From a checkpoint of a small transformer trained on Wikipedia: 25 layers, a variant of Muon for these matrices.
Each number is 500 + 50 x the weight over its row's rms, rounded and kept within 0 to 999. Layers, rows and columns count from 0. Numbers have three digits each. The size before them is the row's rms in percent of the matrix's.

# o: layer 19 attention output (transposed), 256x256, rms 0.116, rows 46-63,109-127,173-191,237-255, columns 192-255
# v: layer 19 attention value, 64x256, rms 0.166, rows 46-63, columns 192-255
# up: layer 19 MLP up, 1024x256, rms 0.171, rows 0-53, columns 192-255
# down: layer 19 MLP down (transposed), 1024x256, rms 0.0725, rows 0-52, columns 192-255
o109 097:557501502410545507538569486559434413491507430492501566502555503479546579379507496576481562547528522553496548540507504493519458544470501488438550530449417436492548504530512472572462582576553433
o173 095:500400482548524478436446543502539587401445577579511552500527457551499552518523511423443542517489463548467416525472405516506444473467524522571576468556515541535539411447466501566441496532430457
o237 108:542544568505456574574500521507466488578537511481443514458501448495472422628407565484427426478504517492428547409574455489591444580498444409480466499440574572478454529518502505378564465481432594
v46 104:458573530565401494533619508499533450513544523493518544518553507464507460424558565487524523637440421641560470557531510538521522567533597488498497490481397480479529444488545467518437560415486444
o46 114:499509532497442536505382516505468456543381456510455551527521504496476559599425500487491529524510514482397521525467519499472592560437440606528553447605452526466528518517525456374467640666460495
o110 094:635450536407593434485495473447475572576460605476509483504548501558496513499433466544508485434562475432512425434471457567557529555464515442549523430523473598504492484438500413433527468417400613
o174 095:473512414431527487531557536559509514395507419517505435502428558535447447484433462530517529431451454523545500426494461460523460495605564458551421501538570502492516558495449579571526378428518463
o238 090:441572533502466629455483481513575504558458476459516468425449477400530500446511557529503485492401527500512496555574507585588372507478517459407481584404434436540429477600478490442502460420562491
v47 105:449605471433431557544551541487400463527518507472505452496516524540525571436500448560549555460543541450580427567470464458509543447508446516544500470463424537466470568516525434474545456432590375
o47 106:450516529486521594539453471471547476447483562487505507518558463473471507464529456469575606445513463581629547482542478445508539567392484469530497574547534470471424512528528469493555411537422510
o111 108:606493513497606339475549490562519511428494500561526537501446604559456451516557578563494533498474528472525552559503568514493424573525507504533420455579467515531591461557542524552448554546436475
o175 094:576508372490453532520453508501579507550461573560504533546416487520513485579504543462494453502521530398398467461481563614469436488575486452468520553464650479480552576441499560488416481534513532
o239 106:467504488527504549466469470582459435506495451495437554513596563526570481560449495425404504545479527520428516565424438498608442498483475579467568450501441498552490509473446566558516526515523464
v48 102:537522460472457461519555511524581512482505545474553516566470529482411510461502475544461535485439419451488519459530569423461508474429513547477487504458496454485574464559545496475481576512551488
o48 109:479399467440381540477547530407522433493449475490506447429525452392431512455581471513504511561525530473537404527492419446526429545388474478504528503476571514548433477467570552557538521491521576
o112 089:452597331460462500531440523496480447495509540494536396518586502517533551574574463477525346379365590514505501520483536517484465576554513565466465553383442466490511483493483514495488554448493471
o176 094:496468548603595508674483477432467483580541496587447550486478549507510389484476491508520518507489442518504652477422531522547506388565494510435502498582593514470545480492446425510509532487433516
o240 098:553558508446517420399456536455586535439487461539567523540469514564404520411543563512512583495556561475498454517561475539486496504513444504589496483455475518541476433492445444475440482558540449
v49 100:432557520442500388585463466435546520586490461489424443460461520498329466574529481486495463575523489535495493449397482523490507493525556421488546483533454514467557429524541488465500526620496483
o49 092:477488521524447470573517445557463539459448516488533460502492421529463501443530465405462486409569482467486485518486517516451479482512511522424392499502494398494481540524410487492532444531502528
o113 094:516414461515521527408564584496461525503492526549535526513487520558516557560469529542542530551521436428569519487459465464457568493619452546559527420540628573471507450519520459409574514494509625
o177 095:572531462534450526552542520474546432500547490519481491431445481509556560446457540564538521384428470493460435544553518522529528526461537571526401499489471526543429465473538507508434454544535441
o241 109:534521488461540487520422499583513598459487445426513501541607619553517453523467535526528528472486486513476473552504435620508446425440443365544455478444518505481395582473512567488481548492483493
v50 100:521548456501545423487530590475550492516499481540529523493582519550471396497544502487482506477628585522535517474512415435574556566393512554494471479444522531509436461523483540475531510449533532
o50 102:587565461506534474542453410510464475452527475467484443503403401506467483568440505569558555546452453473453539534567462536424471503603518495416440487514604559497473507522406505600510542463470516
o114 107:576512503570479532492560477417618502417527459503497602453518555514407485610518526510526467458455464452536517481551550519527485467427489533543528477508480458638548563398453484511530449450521480
o178 098:391486616559501491596540503533498500536525519561434534458477541492456482372479565565545472525521450547520462527450555483544550551493487479539449499587428390385573388533530509471454554545527548
o242 099:565402508429547479571454504523466491532544521501560462598502482525478450521545335461487481567502638502451443492495479466569446576495485446540517537391488515502538476509481550527504560540496477
v51 097:520480540416441548412476415524487498492468543430492517425483522503447426500600496539492474498571477503483485545487512488471529463477519438548459515549423497597461495474509474544469551519544474
o51 104:504463554584439535471660490461490534571435519535526436456439470549544472572547472500479384543572482539416493562504548548582416491473458524621505483371529475447447413501459410508387472512510372
o115 097:444456483505549476461464625535518482512532457635525545524446389531448525448469497427532555531531410476489482523472471559497452435471451455505526417500498440582466446490483564409505526497464553
o179 093:528538489416521572529469467435458502450551578456522497471485475500458477458500555492431552480444532476510585488504495485504555568545544574403501493583470549486503550491473595458498493453507527
o243 100:504499604547430478427515520493573534527500486514544430525551551474519461516484460566603471461489604490548345444497570517467480515430566537453500607504516496478536465584556440493521587607547463
v52 103:577508544476454522521523500433470395572494460473481466538435512449509473492578469573493497456428459367452484481569506533552547606499575447517390622534476533484453612529547483406496526499509486
o52 107:438458533407502439481509465495562584585409519473518525447535422477514458499540511475533543479469525564563603526440484510554423455481575419382586470555583493562531453468435475447539473491497473
o116 091:489480546470498493547526433475424466529474514587470500470469615524560504541478631505409462496507465439593506535535510529487417425481459451523614511576447458523494496546548513466441536564494522
o180 093:597544508546539564491589576511571395427576531525451478413546511475473525542489484548463468519497532545528454486460521496495511552418448549460426450433539449501473542549466509525598574538476510
o244 113:435434464527477532581461516474510589497437537456489468514497488516478553446456433418444431530503440502469464386495441469610598664430404549576521555497472524435457491542423494450549447413601461
v53 105:589497549463586540507516425531596523510517521417489592518412448529564520497470549552570426538478515444376518564569467433511473530476503566526491451456465540483453548530525458503529515525532372
o53 108:542508451448428510559537426502539466524507523522423483480483465532530455404456408552568459453469500513558567514525488475532486471405436523584484472452540457444430583427472566458500431431532451
o117 103:451534458544440502548464534524379533471475602439582453579573443528395527540472606469527464469580456513494547408468457564463467613540514420518490483502531556515507539521551524407559468524460554
o181 090:447459610512481475551484477530470554605493473554524460507557500486545528503521499395541513500518538551530538540487576626539462523527541403550483583570491463459530536535478537493521619539426536
o245 113:511440429528543550469540471500581476464476521618434454490388481442553517612453554599480448505514498475441485520400451414502398503456585483479475423453452494522431423402460428522491440534432502
v54 100:448472645482515511513523453468530503460525398476368443447482508464492526451411453536548447448444470528407484508466435491430517521404475542464417466539575551406501466417615430511571514509515527
o54 105:621602495547540525538531496517412503476433451473447488441485468463517515535517538523548504509501469534426448555472568423504525428523449464585420624472477491442485551363448521552579433513458521
o118 099:426557559547506512629488529379494569554501480533534495544534530552507511482564477499366521537491491473568462534546468577504397451479505534461559586505489485581552537574418553559415586517555403
o182 086:488519513475495472490532430522484448611483663520512497533436581572484491522503505506472545480505498472517584469517427499481503533550485434485588493637532430459480487528545525414480453493469456
o246 100:455499468535475543364523396490521513549466483546519504519498544538489604476540487525543540527514456465472476477493592488531512535548577690460458585520521516482435491523484505530419450457557535
v55 093:559536493537560492430603485484474477514490479514471511534483471548598552519466556555481532563471552648612489473480547459562418517403507460482581465483559541505554488534433447468476487601554533
o55 102:418488480570486562521496523534456441467434539425445520478536520459471541538465496412456593400452515532450510470468550481475543409477524543540410518426471464473522477411521428449463495522526449
o119 101:503525573511473451503478566536467469441437484599546554471527526561546593457546527466491540509491520424482468513533497534558587445507560571533497498612475550465490595508438489551497500433555497
o183 087:510516505399505459589518512417548560457534537557559556460425427501445488416456484514588456536481511529492541527494435465486514539569445449478495513501462529508475438510548526525539546475489499
o247 093:533458467489426447421450519380455589492501465470525491561454461445509488508524515585402546523528509548539474464440575489457564512462491491486553444518474520594540532445415506601471486585517568
v56 102:431512539504457600536500492542482408584547569464475562485538499489488564517493535528522449527514410450519580541521526460442397524531416436485558494513438609503469502451459478620441527530428463
o56 102:440542538517505495483506525449478598614481497461505518439500465566540474542429361509497448596438496573414439452498550481549556500410484515548500522502517471554607367569506562461545594513579460
o120 098:541549409551505509501444473372462519525421489553465470450434491533473441486543435480560490488453557491497508426517469524522558519490415486456435454484510507504461439466524541493505461473547449
o184 094:581489497537499491523403577513525518376538445560491531472487532492479459565527531590526518502504447515502563547444484486550511429575518490475431479502512507518402538447531441556565556459392529
o248 107:458472483434408572522555424510550435461540551425459515541470442460571525529494654448450477531515558429534515497422450418540446564491550486555570521499451481472447483515451540498501443428459402
v57 098:514469493464475438541486553597451523508519527456554561414547495595508592519501534455478487528574592443456516548483523443565484572435484469441515524498522421469526453493499493531475502489508470
o57 096:463585522539629491561519471510561546560490536556455495450510483456549551512525452434496483496510480590501486405501466524448468502399446436466447499491404601490522481411468448488441504465582438
o121 101:486427436532466514559525495565465462581522445570355370426443452554511546415426549524520527385503472399553450462564496558443524466420506510576488533567506501574463585541511454580506560480542520
o185 114:445516522535518504461617508468495500474467471546450508514490555518447547481523516549599582601499450531461552531579494506504505466523529515493535502519528547463464490558541556444403455576551548
o249 097:502492580514486544449404510524588483493469614513649559658513420545479536532528554518475492464377548493530509536508475483534456503600469565473481407437472536531469473485504550504572533506501470
v58 101:581504507504429502424531468513494458478549521472498514538533557565477485468567439480475473433505494495543442575495568459475487598530483521517512516464558528542554480485425465490449468598596428
o58 101:471568500437508538548490585436487375509347485509485537441476515487542452530500516552501557532514499523482499529429506485573511422399502465571392493426447557494503503540592510497503468415473487
o122 094:478421482537560503574566496523526592529543494664540531464411457486463511585425486537557550468445505491513600528510495531452437518526464462438494564390594496460555568392489516485532535485446543
o186 104:544471523537445384493538539557434528443591490441416468579543517515527504388520503503482495498502445501455539448553476521446609388474504544567546448465456499418361457600486404567549539507565557
o250 100:471438444462577546360406456468497548477442455456502424558554418471359526483527453500378535454401493520478472405538474516573492577576478493446555460638560547551580485431464479441463465526497538
v59 100:464520561487517527489549495439520503384376468495501526502451501529528505465498484420491606392493496507424518468551493508461525490510420477469489493515476492529476501518441516569451505475562536
o59 104:622463458491567510504456465599532504512518479497530500480420552484490463498540520528446563565506534523472422478430392414632442476481427343499514506436474546507465470530477483486587463427479467
o123 102:540492453465495411406500514494555571427515591556515587525603480627441491596410530522586505533471536494568441501506432510617473509488569581557488524524510497515431494406510600460455490504528346
o187 094:400544554444454503506520502442460538563360492561513487600465471433526477546533590506505511562553424515520566512529609575473473482488541539515414446539541485483507452424530401541426510507473585
o251 101:443543548516536480450517490542423523465497499454498479485564519468516562390550519404545458439543442504506515492499496488455468572508490430457493607425500502498455613580483514397542450559511446
v60 101:460474492410476444511479581476406467461453486511510417511545529536553503536527464416471494535435451495535448595484456450489465497496536537399576558485535568446564504600447472433477497461474524
o60 107:496487470493533550478489543494539500454511535514544481478526538559479519481573457488543405546506516644591529537513544464520524513464510455577514432563448571511485476542542527488414467456527489
o124 098:545525476507475496440579526476579498494498476406432582475466445430555465525526508575491537488472517484460574480487497490485482492496527497442484503431508530445409522499506450534547495452454493
o188 088:435533581513544468476510473463462590566509514499466528565508478520454513502447539503505507508518540479566569512441469546524530593462511443450456493457481403507468464443479567450567500477466535
o252 105:526448436462488497563514469539509520552500485561454385510500575448490507486426536495562551379501497391467430553543474508470523388464506523457512513544575451475498466505494444470551498513594421
v61 104:604525475553497606516466481540440460483476530548522462497507435557447470464619487441554509474639445443490470458556531468482507453480484445528594460492550569487382514482533514432490531470506527
o61 109:507434479560511567407556438555563503484460553503473456397595530477506435543452397569561477452551531505486543432476585484594416478494453519587474499532477531552444419467433458493564407565557450
o125 089:507459497502542470539506511421506466567554520438469518494420465459555443503503526609430495530517493394487476486528425515524510534465499491533488445499553448507566583467535598538505445423496552
o189 104:464555468519442457489508441462520557560483556441495438492391531606540552485551678483405587469510495550580519613513534520572428563549512549379471544536474461499593569530541525503389519591464506
o253 103:478492458449528416469501518517424491501497424552573496565574532520495444471536482406417472534532449506451515467567526532397524502536480466572482489531552501534548477513515465558508523542529493
v62 097:528521485554465549590504481484526400514525516476415431608448520576557577427501430454466448508442568555587519464495467511517529432476519526594475500503575618375491584526592455516459457457496503
o62 105:507465508456460521416493519466445428428515523478530449509490567436510546525597577456533557585520554531513552477505508532453480591473538443469393467535420501525432473474580559493469560478481475
o126 095:557515530457561464486485535472531419506549500546473522436446474505491403524476560502432536518528504540517505510501565487431464500561510414453573416523550409444469410466499464552388564464442511
o190 091:415558453531510458478498459503503559528470519443430532471483535513441529529562473511521389460508393522560530539523509505536525608542502518486524609592506512558525547559418532500469407466493542
o254 104:524527480441565565617455532379611589483463492551508493496551438560464566483512506471440439612550435467482494535476495469551515420452507486572467444489478537505546533400485555482595514463499492
v63 106:505490473467477522548553450471498443466505609546543491532568485553534558535512468505505458466520472493515552531394525541548455523448460461561459420561523512471590456522576531510464436532535526
o63 102:546402514427514558661547494445465534509476520521543403491472455427503546562502472555514504420583535559585517497583515488432507493391511503527538575450493404567426439503424499575563571513519445
o127 103:484448509543464476520550607552491450619468510475449406495510563373415542519467488486483568488552480475443457430476573518496561478542562402439539411540512535438458455444439458411467491470492417
o191 106:478518511471519405511462536546492536512536470341514565554470492532521471546516498469489530563543476505400376554520431526442455471530590548512514536527520513502465500502447518518483475541484502
o255 101:509542493482472533426441509462438496381480604585535503516436443580478462470505501494494460519433568502513460550482499399555427466491401465553496423437501453506582507462533515568524508519490452
up0 119:502559450475481509492463514484472493408483474521509542492482470483411449480543479429508575486402557440522421432490511450570500566475492499551516494652571411408490539507457602527451515522480449
down0 123:438470394507468532446523528511466487434489425521482464499532474508466531546574549518478504417479470588573448466557518511482531537502420493407600484450425436551412459461501531480451339523485587
up1 119:511476564596458541432463413489463520442497392490554493483560541495510417470585522422551487558539513542497418482469517484454527518453504502453515441513557418578534524504474407541494508441524411
down1 112:504511447452447453446525572410488475557469508470457570530459455531474552603488506476553519550482495525439541499465447444562587570393529512532519543549512554562546494364579490542514441558516501
up2 026:499557487531454458531570512474462505493601453481487583520520436482492489541535503602576524474471586563513486467493573533576551434495482564494498601513551521460463501524467511474475519490537547
down2 029:539390549469526498427473477475543475412422554517524460497610447442472556450462456491406546535544420446504478517521425554397514585513502496505442420479415518531515505515467447520556460554437501
up3 106:496504475489559410548469465389507443487359528513486458443475515501363378476474462506516453463529498468569520424411498449461441528459443563520533485585532492523543559506468565499417566456536502
down3 110:422483519564510577533508524443536483480555469523546512450493494482509409430454543575482470427485464552542526545427519540434537430505627564483473514556468512506548465534436513526503547552525525
up4 107:448506467510592544481496573519590490496459487506519417475515513380457514561460545484487629523590461467459541515446499556467547447496557503503466557497516488490548540485421444442495468519558537
down4 099:435509551509525515496647478511541497522436489606524419602520485483505486482481450604524532538493405428476538455562497515439525485472542499505580510525476513557521492488483533486591514451519541
up5 060:485557424462498563504444386588583514472475500556420542475550562481536525411522444478527622492581520458488465508416516357438406354509443497474349431593484543449426496445490594479484518581486507
down5 063:404435483528490530450475526519497459483553491554457436553384473559555531471531542513449396531486514480532576433461460505549530557458497569490537581476435490529574451551489432392468574459520560
up6 091:467520406490461433459448507516465512468549515514437438443558515460514446500506507475540492417557424527565443450422455460483545553513457462484602544547413532536580589532549563452522572553437577
down6 094:523527421483462499433501483496644679430570441503543534494494584548538548462465510503529523561471444447517492549512515470418540486486386536415566453538569416426448462410627505467502467455569510
up7 041:533445550548475482474550560477499481463599446421523434539422507486514487522490534484470517574501535537514513603554564472512420538460597435453543474491543505462480487511429506492477521482417539
down7 044:501481525609524522589534484516487569467473512485484499445511558492492525539455481499474389391452477554498493488490491492457430467423417491481456530486580565549476584508515515508569508565556490
up8 103:548496498482458546453543507560490516417480460532498509538474452415528545490472427488474593485443593525544552488480442516495423430510465526468593541459463453532504419511537561574536530467538506
down8 102:477513494486578538496435500526431544449444490446519516554490526477474512498510524512553444475544425561583565451426579571501403413413552524421439535500488513477520466459467505446477562545426532
up9 108:442511463460469498518437489500500427530509467461531498416467541485539533452537463397547472484576559494632515506517493440390555501488465545570423441489557514481452524558492426495426530525556529
down9 112:391449526508498529532404571486499459555467487439505542492442468541511539500501570590396553502551551503541413515409521479543516419524488444497513506560416399429537456524467483531552480528487446
up10 081:575546533457523432581474573561471480461538542466547540430405454467519477397566507443509557556497609434457575515582520499499489523501617492453562418485509558445524507425487502473423499558504507
down10 088:414479493536504483646463469395509590574519494481441494586477568515534497520520452521454444513484456495528481560456562461491481527481381467485503586434569569481437522556475481504564490520462480
up11 055:366493532571560481493473557533593530480504520553467522580545552537509566477453385525485594426444488489530583516534536554413536520567535501603463497530551522464446450514477494573492599580478477
down11 063:547506435387452481656444515500407455563581477428553526446429534519492421531515569478573419495565490510517445453502450503603409581504530550503488480478465473546519515465458494444484493499545534
up12 037:484479475560497467581475470491313432478487631471563583502498411567521546546511419506545589476518550552550554396511575578560493505447521494509571516521450549417505453523450556386493545502481528
down12 041:565486429408571433494567528507550605501533425584441533478528475453459471394533534506413440577520433548440458533562475437375440464432489492544493534392463497589455529467430471519504416518559487
up13 110:430486479496499501584501498560480634520410458538590464540544534450602507509507539489575483441468486447567538526454519514529520492522364545561501528530551410564540561498591566551499510543539466
down13 112:448463446472572384656563390519538476550552550551538491456494558523542555507530581398481535567456377490497514489596524468385428455456460485458513574511518452463434425539517580525503553430559615
up14 135:484584556499497533505431500457478583402493565480473507541509435434443481470488527485513496500466415569440476529488489504446579503527447496571477627510481431449491435437527532531418552513476466
down14 147:449568501435481486657586435588516592432406457520453504614443469458460551490453631492501479496499474477512496506539540560515520469512432490560529525418516458468498543445442534493397563558539497
up15 122:484423476507484366468457488580489458453460484503499511448458476553504567503477382472491459571482462589477521461417481531395441522425582568515464574451506516577534424567489521465488510628545502
down15 119:527425548520441449531434449458469455575482581490368541419507507457506485504468520503528455476419472542521573500530555469500487506534456568537547511472487568531490453470533541522547465630508518
up16 068:528544558475424519473484459513442527530490426474510498510488527535555592480468547520558563478598536527474536573421572440465602520466563555465566500474468479525550566478517521520534534446594588
down16 069:483513452537467419461374546483430528484466467505480508456576475479494385473482500502447626435493540560536492544462562544493436493563451549481555470520408544488507534470429514538531436483474494
up17 107:564486545490541514520523537488442456472463467516486518452475457575538500544583480419449459503561474591592407542473512526547506486443525438542454541488402490590578400562534498437491482538491473
down17 104:545456531493591477525508435456461480416522430487461517561437530470436562456543530537518502474573485475513530489488466561452491526551575504536508480450450546538503619509509507545441483485524558
up18 115:529469526537488421453532563499600576560567461505516481466495456486559553449590430469440525493517504469486607485543468508589517570578497461594402587608448556486373510511505588475472577489511453
down18 121:414427484590501533453445484575436536451487562444525533546554441484471515521539529527456501529608499469503597536629490547476539441441494557495510430551470479524395487442446610532611457521485467
up19 114:588440541494413455463556608478437459479476495500571470507461502492554460498538437530457469560478475454555527530470488459481529549549527518579534511434440551412497598473575546446465577493583504
down19 114:468481505455523525525452513499564510442521578478435464558469481475527469499466443450468523567613488517472529595535532584558493478510458428502546588459348560542449565546585513578476590472548601
up20 099:477462505529496461623492485432437436487543414481544543425484526455419563451511428423512488506410490469540501477458485441399507355507510464537509497536461545524465505456498522503456562521454519
down20 096:534522494435459442593534491492481411419577459441433549480476523470518519529533480530518514474487496443534482396384467536435369589548532489500489441523492492505395524490540510401477473481478461
up21 068:549520515578510439557559531513556509438432473521465606481528497425488498423455481528559481510477523482539416458605442569478617542499541520504527514554584492531547399478576507504465466508512565
down21 070:526434604468489547606502504497442501534576511453498416545570532530541428495519446455508480417524472541527472510423592480499506474465502554505497521399639451480492540426483581462470483429462459
up22 122:406485453536475551502484534493466406478419557486517414474574533480528582477490459446519446492482512576545493552501487532447476506608503513593567549464469532500481533562491517597471576458458565
down22 120:560490479530402506456505550488471512546460492451501523480592523554564532507530466492515632582527499472558557478560499503505508531506520488497555494426461511565542498511465467556473587442583466
up23 113:509587557563483512445422630425440476548497500495600476543411466484540503472465566491585516411513600625538454515491556505403457521512461399475477449491510486531488462512533550456407503491550564
down23 114:536480542612500471553639478530550561525425571591460548457492435451414529560568495493534545570522538508479509542525552473525479519462542515486604439490484513473416526516463542492597501412498502
up24 096:631601452531417479511516480426467557575576524418407538531530437500546549551527498447541602479517430587562541460528431516469478533591505530431400451536514472459510364512518521506441464328452506
down24 096:495545593450477492456526531558560468602572503440408506445556468433585504474566546467558469492453478562475375433478481441444504483517539451540523432455377475486467525445516534590499435518458552
up25 091:510497466486494458497501537551459500502558485524504468436448506504626486447435435431525465580459542490391456550470544455519504514500595500500512481563481493461512434551541573538447506480469437
down25 091:532522444494487505533532445542452532450547544516528490479539597449474456567513465470436479511500421558500455466519583511447397529443568446514493482504506475506492492545532414501411521433480473
up26 088:521638544428529414461452496531452506458539477543455496500539518518606494516478391537523459546494517483459513534507547563509393489493401528320367563591541417516503551467430462453452545498467466
down26 089:526451440441508490530510488481489518480443619443491527514477408465444439443534453611514523509466430522513504511437538412457551557486572502508505508563462509470563426540448522516512476405465461
up27 049:578512544540483485612489525511422544374467557457506509467491456408478440491427487498492480478526544470425555594465464540418427569533400543515536496562481537630533429558418532539572556539494519
down27 053:496393550543521493728610554649522445586546449631450540438589608583467548438507545465489394489472482516543400421548498446567578584478432524575470528506449542497548552470536465467507490497469485
up28 124:450472492483479488443440484588526464473523513497445436467418467490475501507474484571468531546488459478488458629452517423526472492588441456519510455543371567536471514545426461499392495527523459
down28 118:535501542485493516429481487576480558556507513553512507500487552527486457527474472473565534516517423461484525547467437443571463496494569483543538592521450523581458562467478455485408572497556529
up29 119:561451440520440517441531437535477478413474502474540541420396507463565514620513494508416568431456494498523521550447454540444446533511508506467462442510560492489506515460518462558423586477429536
down29 110:547544568434430406517537496422505446569445485527646469502550530538360509545474497521439498501513491465511545495476450488521448550484463515511526534530485523422470479544466521537554466571567441
up30 083:542435506571520425555494559479499520548411405539559520603508504487474523506594506416427576522472395464564501502501439550508513575447503437492511529529564499476577518484443541553519452434456409
down30 088:523473546487451544457519537431537505492552527480518485485485479533468494506508541573476466522480476452510429532445536456523649571474474560481507439527496558578539497457613595484451543496460580
up31 108:532477458517420464539472452492404582492454408380546526548539439488554509467532536586562467529432514445527526502543534512408501530475505529496542503475507481531388490515454448487467394521527465
down31 111:387533517533547536484572481463515506557581408609467447418573474433501448535407437457507566565546483514509510508592480546519522442475495478480481493570563550553557457471591412539499535516452549
up32 120:508523522544540473635535469487390441548455537545513373473487400582499465557405488510571455498491479523430576478436508443491535474522445542553526488472467507411515498515426476507495500494523499
down32 113:487476425491410475467450469425515529479532452543514459398520523529437511502533377463466468413518486456456553490454586428477518495451465445468646497528499472564543497476500390423520493554579503
up33 108:527536510429525564479482578567524418485544413458510509594529502499479506512451495485456456552534485539482557539542486512556575568489494531522547532474573464515501425557427608520420510447553452
down33 112:513497468494598573502469507457411537486536440434492507534590506511586506523537599473427496424475493515531469517508561523587452470467504467566527519503634535567525506652497444481541500453476458
up34 100:515490502581548554503486439462473514517468473483506517555455414570527504500435539467571473494405533467501447473556553528460503582485494503485577590530479406472485557545530528479420449523511606
down34 101:502562484449504538466392438388492468540340436565564449475542474589515511566473456602446507495602500488473523495470493441496510575582528528528409537521489563505469464458486453503505463500556541
up35 110:442508483421370451488480424565577404400537471467465420542455412530381576602471400537492553527403489465551431475515563487538479514525532518425452530546643494438464450579564550527512550476475514
down35 109:555509449438460486574327474417502495545528541470504523657571451484493557515492553519431481509445469575491512454479499513460501417588519604519527481546580537516469551527523495520627464480519498
up36 109:508539520500512506411429509422529539515439507534457545527468431456451562401473520507496469526542518499524469521472568492446594519459499469546450429519557543457575535511512411452511556394476582
down36 109:433523486485374607419593469490498498495475475474467469482407434532472419509453569476567475579495530402508525484494551503474446544531547572499472476520565532510432468383473519496518497461557498
up37 054:546548567524474475456464492534488494513487493353475561488529440459413546595445442509509465520480495558447510579529522462506441605504532458449430492461584593464528592458394528422474531502434568
down37 059:415433520509542484510625536495539524499533473580492560490497454494501493511472581454458530574446558574564412486495495521514568453535484521462550471464520543506521580472588422435549496485530406
up38 116:539473545544585520570476461478533480575497553369577502516570586533531535516447491527593448409504524505460483525521510520566484573503479400517556470447446471448567502559569617505470546503508410
down38 114:544468432600420526672492491411474442483482479518481488551486585544517503436527438575533544474524452562507472428549542480521549467533488496500526473551462563486501503595500457458490534462490428
up39 113:513474559394438530435466480555479528504447494449503512489577511487601650578500506492446462527477509463520589577441497439456495562511500529511479559457465503525527558502536396516466469572501499
down39 109:437488497477438534606459588566501517509569491558366527534486449493434456454541462508434463406529508494454544529508447528455454553543539500458546493504413524474426475510604490427489401564465445
up40 100:528484421617466420507507483522473528573516455552471466539496439599543548509481526398487421486509482488554480480516568498466493554533514476556484519429579466511538425412477464584518496463489617
down40 099:468554550480495483477511522436530540494496585579434419367494478571470519478471496462479525431431481406499510466497532531541504491408446551449442516476462533528526499518429509577555534535408475
up41 114:446533539537550537523457567562482505423504460469442479483540461548527508501413572432524492546450551621397630534449580503451495413383509523394535478456407605554545496565571497549445424601427547
down41 112:451544478482553453486516481538492607446512560457471446496524586491577502425465551385481463372501488451439596423515494554503515401555561391377477487535449507440506474495490433472579564457509516
up42 134:508509436498556590511471509491386470454403493372414473491486465557415575515529508459447471443528527494538505588422495447556565483510492502536524498513460473435500468509474520418514516526597512
down42 130:496455506456492496476485577531414505501474515474413522406452478364523448399470473530517373510551552475588465585502463493570485522516577448502467584520411584460493461378557560525596432546522493
up43 077:503501415482524422534450513469573537557517487445470521422571470406472558572593461524566628467428509568445521446552524486500439521540542426518456502453475510513564536544493419433540474398427471
down43 074:534508521449442483438449495563495455564495521524519553500371528512529451602541511508538434484484508580522477572511447446488540370595534442577438490409497463592525488457547535591478518539483510
up44 068:428576551538488570428406480535564531477400459525540506549516627579486536578485447426536525438499530566465451521564499553508570526560462531522518563546454521504506491582563469530525526475516413
down44 067:492525450464592509442574560516479556437503518447556489501596466389534511454380555521461491477555500487453455507408526505495516476547466548415467527580514474423493526563515518480447475555455488
up45 111:403510460500502435446546539537573487456578499512525537479429466539580527470512432415546510502512547464530488526532508449507564533472464476508545462506444506579481566487519511489529555507432464
down45 110:511513543518600494517416492510419538508468482538481620499443590545452447481450498502442544511511473538541476459515537429511495493470504436539462411482431521535534538461414490428516628485530497
up46 098:575452496475559469520448510474457501481482435509534428520539488509534518483534473465563566508501483425506598595405496488390557549484507490441548557533583487531521522480436552602529540518524486
down46 108:509508556520609478472555576398496560508493533502514535563547564470467495489436537463471474437481431410537458518445402457430526516620533487527560417496529517495490479531556563593470473514421451
up47 104:485436533382460535456524505512546484466470448505523526467492579422486431531494450472525493422499581456526563473451553594502520563497540520511481518458538490554504580530450475421443468501502467
down47 105:538593379516508524551549519477423539557451464535431469530549498496512528490509501587469437550520544447490483512456398554429463447584510527519522532517503423461533417443457526548441526504480417
up48 117:497416408605441549438474547439536554439556606415471524473555519501581525409499474375534469562534532431454566497486569498549594470431477444647489460583519425573488540494513498517514563465477511
down48 115:362439552414580477503519446560362453485552520520503516448513533523523508440501549460508413425453478432503474588499583504472465478477513566562513352460420617603512529550500498493483491436609548
up49 092:431443464527562480512545484512505463526546517494489507569480551496415520407430476448516545489584338417591546487541398523461393503506544444453508463539542502500448512501488469538372450489466473
down49 096:505461506578439634552487459549526519486507490454457497477515467472541480503417539491506482445442470542586478554484475487477590478561411463553462476494453457524526608423511496484501466554427496
up50 052:449489448569462402558480439428506476511465567426579468534452481570530550357537539473501583467565492377561521505464466498442451431461515565489536540427553547439433549501542516508518476504469532
down50 056:470462480533588481345459523520522497444577436563425551460525565488541518532542482435543470515501554526475478510492509498568511519443466461548556483412522517500559619471485423470453503540601531
up51 102:493405497545511456558592447451465423437490545424520479454516544500541559461399486532442524475511419553472490543472514528509464589439466519548507459467505518497570428527430497523596530457439438
down51 100:487542435462496460544561543527462514421448488516406475535482475468548547530500519578515518503423617541565501482476463482389471503502556450575588454536362414532489509429479507538491493519459480
up52 069:473604484644473474457551468490524469446484401463501506504588495505584511569655379584474402445506450530484563569496482473491413493485447501498443517520470498523528456521544480450547459622415515
down52 078:481436541422519478434447461454522545452457619544544444466476502438468556507441501449523569458509563437503502450526469539552549545580485389495540515513496509497454477449503441580419488483522544
up53 112:562531462606425532572486510495559505507489442456546511529384485422500527595495489506415571534537521535553537525582449473483541505553540473436530483580577508400590463567529553517527538490523510